Part of a small language model's weights: 11.6M parameters.
Each number is 500 + 40 x the weight over its row's rms, rounded and kept within 0 to 999. Layers, rows and columns count from 0. Numbers have three digits each. The size before them is the row's rms in percent of the matrix's.

# layer 8 MLP down (transposed), 704x256, rms 0.0951, rows 316-324, columns 0-255
103:518551478475529502495524517461452509507484531549573503440472518567502466531484444524484422479399512578451522447499464525492449493514490462432504484526520561458476541518511499522456509547495465490537496534504423487490475477501490491534465511515518437552579460424486543427578494455493501447437433442446411503549528479423522458535507479491483514517579502537420447482510498514492486461513549482480539444464522448557575568478551501535469525481452523459544506531474473585440461533467505570464451455501484547490450477501572531565520468477497530442454491492438529460485565584529544492479496511514549511463426536494510525531539439477551452515540503569425496461533519502465505510466604483427500472444570502529524463486471516549409519524515528514515514477589565532524497464469486
099:464546479502445602558523509569482478500498518577456576481454523515510445501421547468516421530557473438513515556468498478500598516528574497539543499490466490580521580466500533566486552474503469506473477530510482478499454552530459522415509495494540538488560501526523511479482544531480441517512454494424498458505525555538520501511502451479492501503478501533509520507527489546447531542491458449506470575458539548473540441493467518555504487448507585499511488485507509568479504379529482448575531467410553562480519520486594510509518449514490546533474515477563556564441471509471531598496515553471501528490427537570468525510483490467460535558541520532552559434504530491557437504568575523526539504452519483478481449537476547541461487501459462462444544500535555551518517464490545
104:573428509513513475500460476575504511435457493481550508454491527496522490535466448536478493495547536504519528532498467507489464434478515526543504497514493484603484492461483551577473459454530583500555533460518427486488430506555492507478536551469491536480454457494453527534517531515503483485546570501529531496492546435520500472507554499566495583568487503553529554534507511539497511538408475531526528453520621543544533461411526508458489506480529566471392522558518533509481426567543515517550395455504511552480543469466481440498459521497505538528526446471550537419553495556505478464418429493529567529512497438543562567551510500508523508639476503561469573538532494446500487488467465491502516474463505425487489549481465482486502472463556525535499511465496548515520476508489552
099:479472522440484513462514456515459490507518449497541434514486478526536499486496370418489486510552575474511495470421505501472501511530433433524507522453555515477514489436464466520480499526469492545519523471526532522509546499501467443497561447491534467512475539433585524501506509447525478474497475485508457481504526510510498488438382474499519502554514440493479523428460487510505483398481495542498547516464444479392489517557457498420528391512516531558528419509450518471509427488530521492506425482559413605541529530520519468508422551543541514511472525602477404542440503486493536490483533520407573502533478460547485545507497487504583521467528477485505544493538495515525500468531504492464461512507486509456528530505511430468550432516473450468459552510568517593520464465521516
097:466424418469488540518491493514486509507482485492401509567493438571528482486452424511502446554547478465511558504506478465426545498556508453508539515494541503516560538504478501523484492504528526478470506533502484528550520533451511482463534483479477562516524482537441464496436534522470487417484438480519539487509523513499518570489513439520469519481469415440519545449509547520548484515456488525492474528483476470459481518483523504493557454530488391504553485477366492472512467488515471504456546456503512498549562556496536385475476534441492479473538533489515479580477512559539560554470551472461424531474553524408502521581534398468533477552504535546503481462545539504496475511527497483513457612446481507590494556446522469521532511523484525548520603501549585587533512514496501
112:485525482516526460416474496540505488519473485491539547561531466505525439439425557506520570516546542466473541468498474508506589495510503571473485578493568494545521475492537467508522471603480524529523517563570563517565534516510479552544433504451521439456569450461519513478478528491468467470463500527506525536519539476586505489492491483493434446499565513467528481482481547514450526479465522486493507504521487555493460469518403608464552562561537525453481455567449470493514484516543496493499512550498518493494509485429536479566437576553546518522518471486559559485411464511539496497457565441491469477446513431527536494611500529559510445557481504514544518521518522518514472519477514452513547479456498557478546441527468480484557483476511420559427456569542498520544536444498400
101:509498542532506453447519465491437514403537542460570468439500539546542432459516558528495521510541507474502489572489462525442521513589503550502538465456456497461528574428497550507537510529506454519470512517437507546434488537467473545493482485478486495495529515579490497521479507513524523520417536553422494464505518495416573484544503527463521517518541505480446544509478472539500498536497539479473458525530463468517520514489523498550497525491577578546643454473599563502524571514440417493541441474429504534497496483535527473516511469495464528421531491555509443536478505527560443484457544467540518478491467501570511449503493446523505496550498450446585549567489472488470459543554480535523448459492583499401527485467457515444531503497445437486488547519549448502514519550577502
099:453506547452516561445549530548513574544509445510438503508506511495559501487490517533459481434473426457501490481502459513485476528489510451506515496552402447480533553414431607515501498533558499533514508479498518521449506476541473471522424487505500492580545522555461478510511538465470514558508542596532515512475447500408507512428482510478519480503558532565525519541515520455491482520544504554524468507543449496503585521463477585548521491532500506470485519443541531484453567475533531510479513520533501550538440587500552474487591515498498497466512441525541415486469551486491515462438484503466510522518536550480462461529485465454543512492559492401455595483472438497516449505507492391575451487519524544534511475528475538542481508509527406530486505512558532450448575422520433
097:462545429512538490468481436479468399448494521523532467420480513496539465531509467503494546473484481504461574580471511458452489496543519522494495531527488534546462532511415478501510499490522480444634526497495476522550586507450488540546541452531547525448514537475436431517540557429499521516497469539452504502576570526460496514502499535535487503445459448459492457506473495439529549523475471443444556442489477501511468489552482516496555439498505498597496484447531500575505498444516513537446534510459429535451441548525491471470494610462539501452501477506538525529459501499527470485492515514617446579563465568473518519488538495484472448505550533434587439593499473512512530453468499510512489442536568468486450531494525577533514446528475528522551494465468513455469533443511528
# layer 8 MLP gate, 704x256, rms 0.0968, rows 317-325, columns 0-255
101:434466457548471521528482507474504469496493500492531461553515502500534524436526524509509496495503462536448551529461496548454509533549511495490472463548490519497453517493486474553495542471474479500546462467405496506518563466520522524538485486465523430492492564450527438547472497458540488473555527515532522404529509585549437525461447555485510635469496535499471428414509522478476521419474487457453508442504530527558518514534434540434546552505482563520455427439498514586568485556544480522476550485474560518522455546479482507538499521507564505561404475457440499468499490545518527494471502554505539434458453520562515515520452505561541499542553514456468484495434475490527542489470499526463420509487485458557477492505636469522454583516489511448523569529456493537586503579491534
103:423480484492488490465584495493521517488456472534446429526489546546432505536547511475420573529461493515521481471506497530490507449500575518500436459522476468475548577446539501575412493569467480447513471503512518510470544490395410540475510507485463553494519505481500496557556506428545543442474526518517473530489521544530454509519446467546536492491558525499508504461468485485521513451519527520543372525551529511437485432579450463455498539482528494480444531460521494506490479582522455541469481521517562467418567514488491545582514574442480506523447493482450547478516479451522494472479465511527564441531463513529516467489528517501453514482507489437405549490495513504538511422474579544503467507523451527495521517535485498539385525565463466539450577443511500585501468494439489
100:453476473482563502462547544529552521469534514483477539479475536509495550466585525489524527519473486563517503507495453523493527527518532586539423552553577548507482452489534504541518565517536480534499495554515458520519537549595495534537535497454470423462518511531578498491472485543485487411554551551544497485491549499466480558425457526586478536421472505538525500561484437512502506452454470534506463547511554467433493518470517480558525495519589411432509512526501486490583514535560462573409455460454474544501495500524447451522560497584463541509470435505519546484521501528526464571502491449490563484469425459485527502484521402479498525565472536477454528476477534462476542493484570534530531416447526529519429516483568507538439501510486565465468482504513525465578449481483515
097:494573456534487461523522433547558518443524454518422487481496553535499487526447524538536553460570513478385513407488503541445553564447526468575462460443437527483493541463467537474506537518511543481429486561501523512480429469535420470513512519519410538546503441473455525458497464467531482512496519561472500460512485532571505553460503516598548529479505482500507514559424532417553450510511480515510512489491509519526508465558493440459444472528543452445441407512456544562496477506472510510475552514559470521516555534483511454492525472536488552495504417477523553505484595474475448542501394534485554481496483481512511562462444544486418485487539480510462488486518484523474495496521530501489475509557471585496511513510490468507430535492470501547526494528424529499487405590460478
108:497444448495442469467535463478514461420478473476488419502479512555543498468505493519492514478470502511450541530449445494468542576538481488496546432513444561531437575478474484521543506467530513488503467506453488466539537417456492434493497501469541513505410516426514422551556539520499462433494496535489517499454542569563549566566490452544484505449470539533456520520514512552546464552542469512432462533512518503439526594502426445468534504516518513434442401505517559538490494554548500455505469537510522543528514495481478480521535510510522550556471527524380554518491450555499499549495421529518491518495510553465500479592522486541609449447417546542501493552455548511508456480512503500459483479521434517541499481451505502523450462506440520489480529600509423512482469525456542
108:504488462561436492544542542511474535439486487522491420491480584518484473496503557489468504550483538565464534526447505538511532542441562550533564460507532438484455513404460503485523539541485430465476472583451476603528538513558495554531513423496493506473542498589522484529503563504464517481440549509544527558522536435457565534509504489487497485503532582487479468542535478494544486547545503468504488583536452497577556537483474541532559466475535510502530537504525552470512473489501471528504452460533500497496480464467432483589554560496438547533485498516546541405436533569498478598465489460540545442528491510568507538584464514572470543470516499469460438519549523533496457441531569472494421533513531507475528472434485454525532495527466460440452495496508433484506508545477474
099:443516469495509473502564521501515486500490460464476458578457515530491544523507521478484509456536432486456542522538506529455513529538457465485545397547523495456519536456507533575495479516536537520521470535443531476500562561506460479465468491482411474561487535475522431496483493452555539513515470535535532529519515520488514565580492428513521469395457436435517464463471526480494446476527528557562404527486492540497530480420434459464531481481450545461520519492489490469412495579522504542478562542471546538513466520468573467455454488479474435507458476517443513439496542530619478547449505515562530537525507541437528480471546531470477468482497483446495499482508474517424481485451470482526494476530475581506475546479498490525531477459371494490580499508519452514499527573504356
099:434484544482446520461478506487554537490465533484469491469494575489514471502476552552416524522502586528514498418439427512520444493518509508523522509484423472514458558457448507631555483488447471511551478542466489487559468475431527462486502461458487546479503546523489506448507524440492488407529500513513465504461527451481493495470505578504487576463510564524536509489489528471430469488512540547518453506548485526457533588547577457483554483442483475421543405494466503434533440493541498433535480513569521514523516479442430488459409491470458462487508495442490529464518470507451481462473482512507497449480518480512474521478474457506472533456419504447499533514442489501506428488464488501471492598522433518469439537516468468510511456552500624494509499479504458408552542519440424
103:498529527459402480506540487474466518494501472514515480519514516456469485546471553459465497528507543469472494428492427460532499545516445473474535518480440434561525556488525489560463391449459484470491577505472530467518531447525525444544572563440556584499500437589535468470472490439531491483556491600509473498494520501548502503538461495469481471505506486485432526468487468501549541493502468523490483466496473496491457489496478463518520600501420468494505493413472414506486469575505465506505602417466539448484468584537490503554501550516448477520392496512465514451462503463554536553551506413468522550497480512534508456476442549536528419426463511468519420515532464482498559481546477567511545466407514519476530535510528501482490476459522566508520407461507505495526529507467516
# layer 8 MLP up, 704x256, rms 0.101, rows 317-324, columns 0-255
095:465553507558515442495534504496477435485459485535553479478482465470548542526501511491433495578440517490448495554457510502500428544473539456500523502555519474491497480492518562564492530479475565492438552442494456515533533510524501502524502511486451560455533508500484523481580489561516558592466523519519496548507482538471515496525570540424444514425479497460493472457527455454499548504470526521548536482541458483518527535434550507540540570438501482509560519469461490496481449450493455595586508546461542542472531486520474540487579502576497516524567515571439547481408454486571501502510536466470508569492516477437462454482539443433517508499489584564523466467511521449515430513541444540485578550577498541515475539402483433430521524504503514472463536421459487510432528460513554
106:542499502549525488454499469550539534497473457486513472547487518468560474568530522462503567510474520515527457508491541457430385473561481480522543512540505495480496485514528514503497431490455516502471592408550528478553498530455497507450446526486469461555460387444455499480463493465538501504476454510546536484552524472501504447464469516516498548462420455508483479501395531403527559469488483429511502485547395551493542490441471499478487481441421531531498548591494494507530568506515515585490541540431529551518452485583437486538515518541462461531452435460509543519428512445482537459534456431503564530455516514520546483530488518515484457496517508501465493463482487563476501497576514564473550512484578507541533487492426490529473473510518580439498576590534518492479539531506526
100:481499479504513512521507541524537485532495472488581411570534508543468480455446530480528470545496501381459453486517493503479498501494542496532493409494513566516508514474524486511489431506494448469512483495526517554480563529481520500527506574543552522577547469510474525579439530456555499529515483554531509511511456540540556483522567453449496479448507479475489533505459526481526462605545541450542501495513519556527545461442447467418478623525436541558474543456465492534485500547456512577506480539499552449536585531414518533478505506517500502536460490437458499518549487470532501503473427491561438515481520451447507458500541536493436492491562517505539493492525441435534444431517436530540533584566476547440543530529493479458556525558523513543493482561474436605514498539486461
097:499504512461561483437555586495500469478470487533476507502504482497469544500570532516528526504515514456473509522499489569500579508454474459547477461574418545455509454354524524568500522511486466522552562504494529496506495461473501529450472530497496488519429517442511473571561443520523498495480462473501538529485509559464439433533507441474492470446546503438485524429452455529444532521482493502523523478536528551495536528547481571454455473478506439485491521511540487479503462546545492566440492540440493505533468539512533497458484475479496480507427543494500492431510503548424549489494481529524539442472437526586557495544476525488465473469511440463463550477604438493450609473481478477513519600416545514542509519436519478539468482530449555447511375523480456444481479573480503
115:493503504417453459524469546487561494481495542444471469485512509605452552548462582509510488531489480507534514484514492485499487488465505364469494465525516500533471507517500475453496527530505430488473498503467487514571523473514491466523470466452547516494501563548524481540560522447489492475533469416526562522524462436531543552480484501550484475498496486465513532518528548620565447449488473515572497487489462509438481475522493381436500455475468519476510514532532490475469463524504445473571482577508547528444471496500501450459515440504468524500467482604489494503550446520571532568487399512499436541452512456506517483414506552454447466475604503523455459516454455548480487505467462482540486465494453488517469469525474518438561523507392484526538549577548543559506446477446568
113:430479504553504457506555524486481489453521510540479532412512549477497491441533529399552536481531462427451511460497484503387540538464496610521541549445416572543495506461485497474526465531523517475532483538451507494481435496478549508456473490472528489611460483593461556500551520430495511495481512496496468522531543491433489537545513521479452554527525543543479437474526502539570487503482547485462516482476520498525555522520562536456526504486487531487539467519515481556485538610523418561556398485441515521552491522458436488578513482631510478561520507530509465420493509472539506504557468446498474524486509544574497465521477480555515490509532460497479520498535495511503484469532522533529490499466559509493486412427476446441469492523538458478463484517525530426441507581523517
102:446546478497520455492489524514568477467515489467520443553490515457445516455494439428483543435464461565551532464523528545539524471482460478458500388534530525503550477410520496498498417581539516474458485553461484530513408490439440507457524475514464539535542501570504486510464547503421466489543426522466515446443521536480450544463517478528483481492505547478529561477479495512530510499518495513558430548508574483499532478501511495419492514469418486538460543555472461467458425576513505472501479486493528477521532528440519567445515502428539482532501509465511490499538451604496503548481463543468505509466497429510509528533548562494537504467499498521522511467509449546531525449512548437397533583428471483511520566471498474650495509522488511496555482551431527458507551561514496
101:377484482445478519501456509374537494472472545544463477499511577524460482478441543500495495495532435456470448487465480473575507483475532500489448522432491532496413527478531454549482451510456428476585499477496589444498517462525497428538520510502496520585453387504460505502521529490506521544425538537543495457520495480530512526488477490546519539508437558557481581468489544459488513445506493524515511465501417522508524530435514452505457528497452495547429527520449482562418486497541525496523510437489499489480529536487525476495511504455468530543454478497521480471497472477477465482519468470502499462519516444498363455422509528505500510519550425474550518524486471560468440542470468535473431504406512510443489521497478568442547443479492488525531438547471444500509599539445546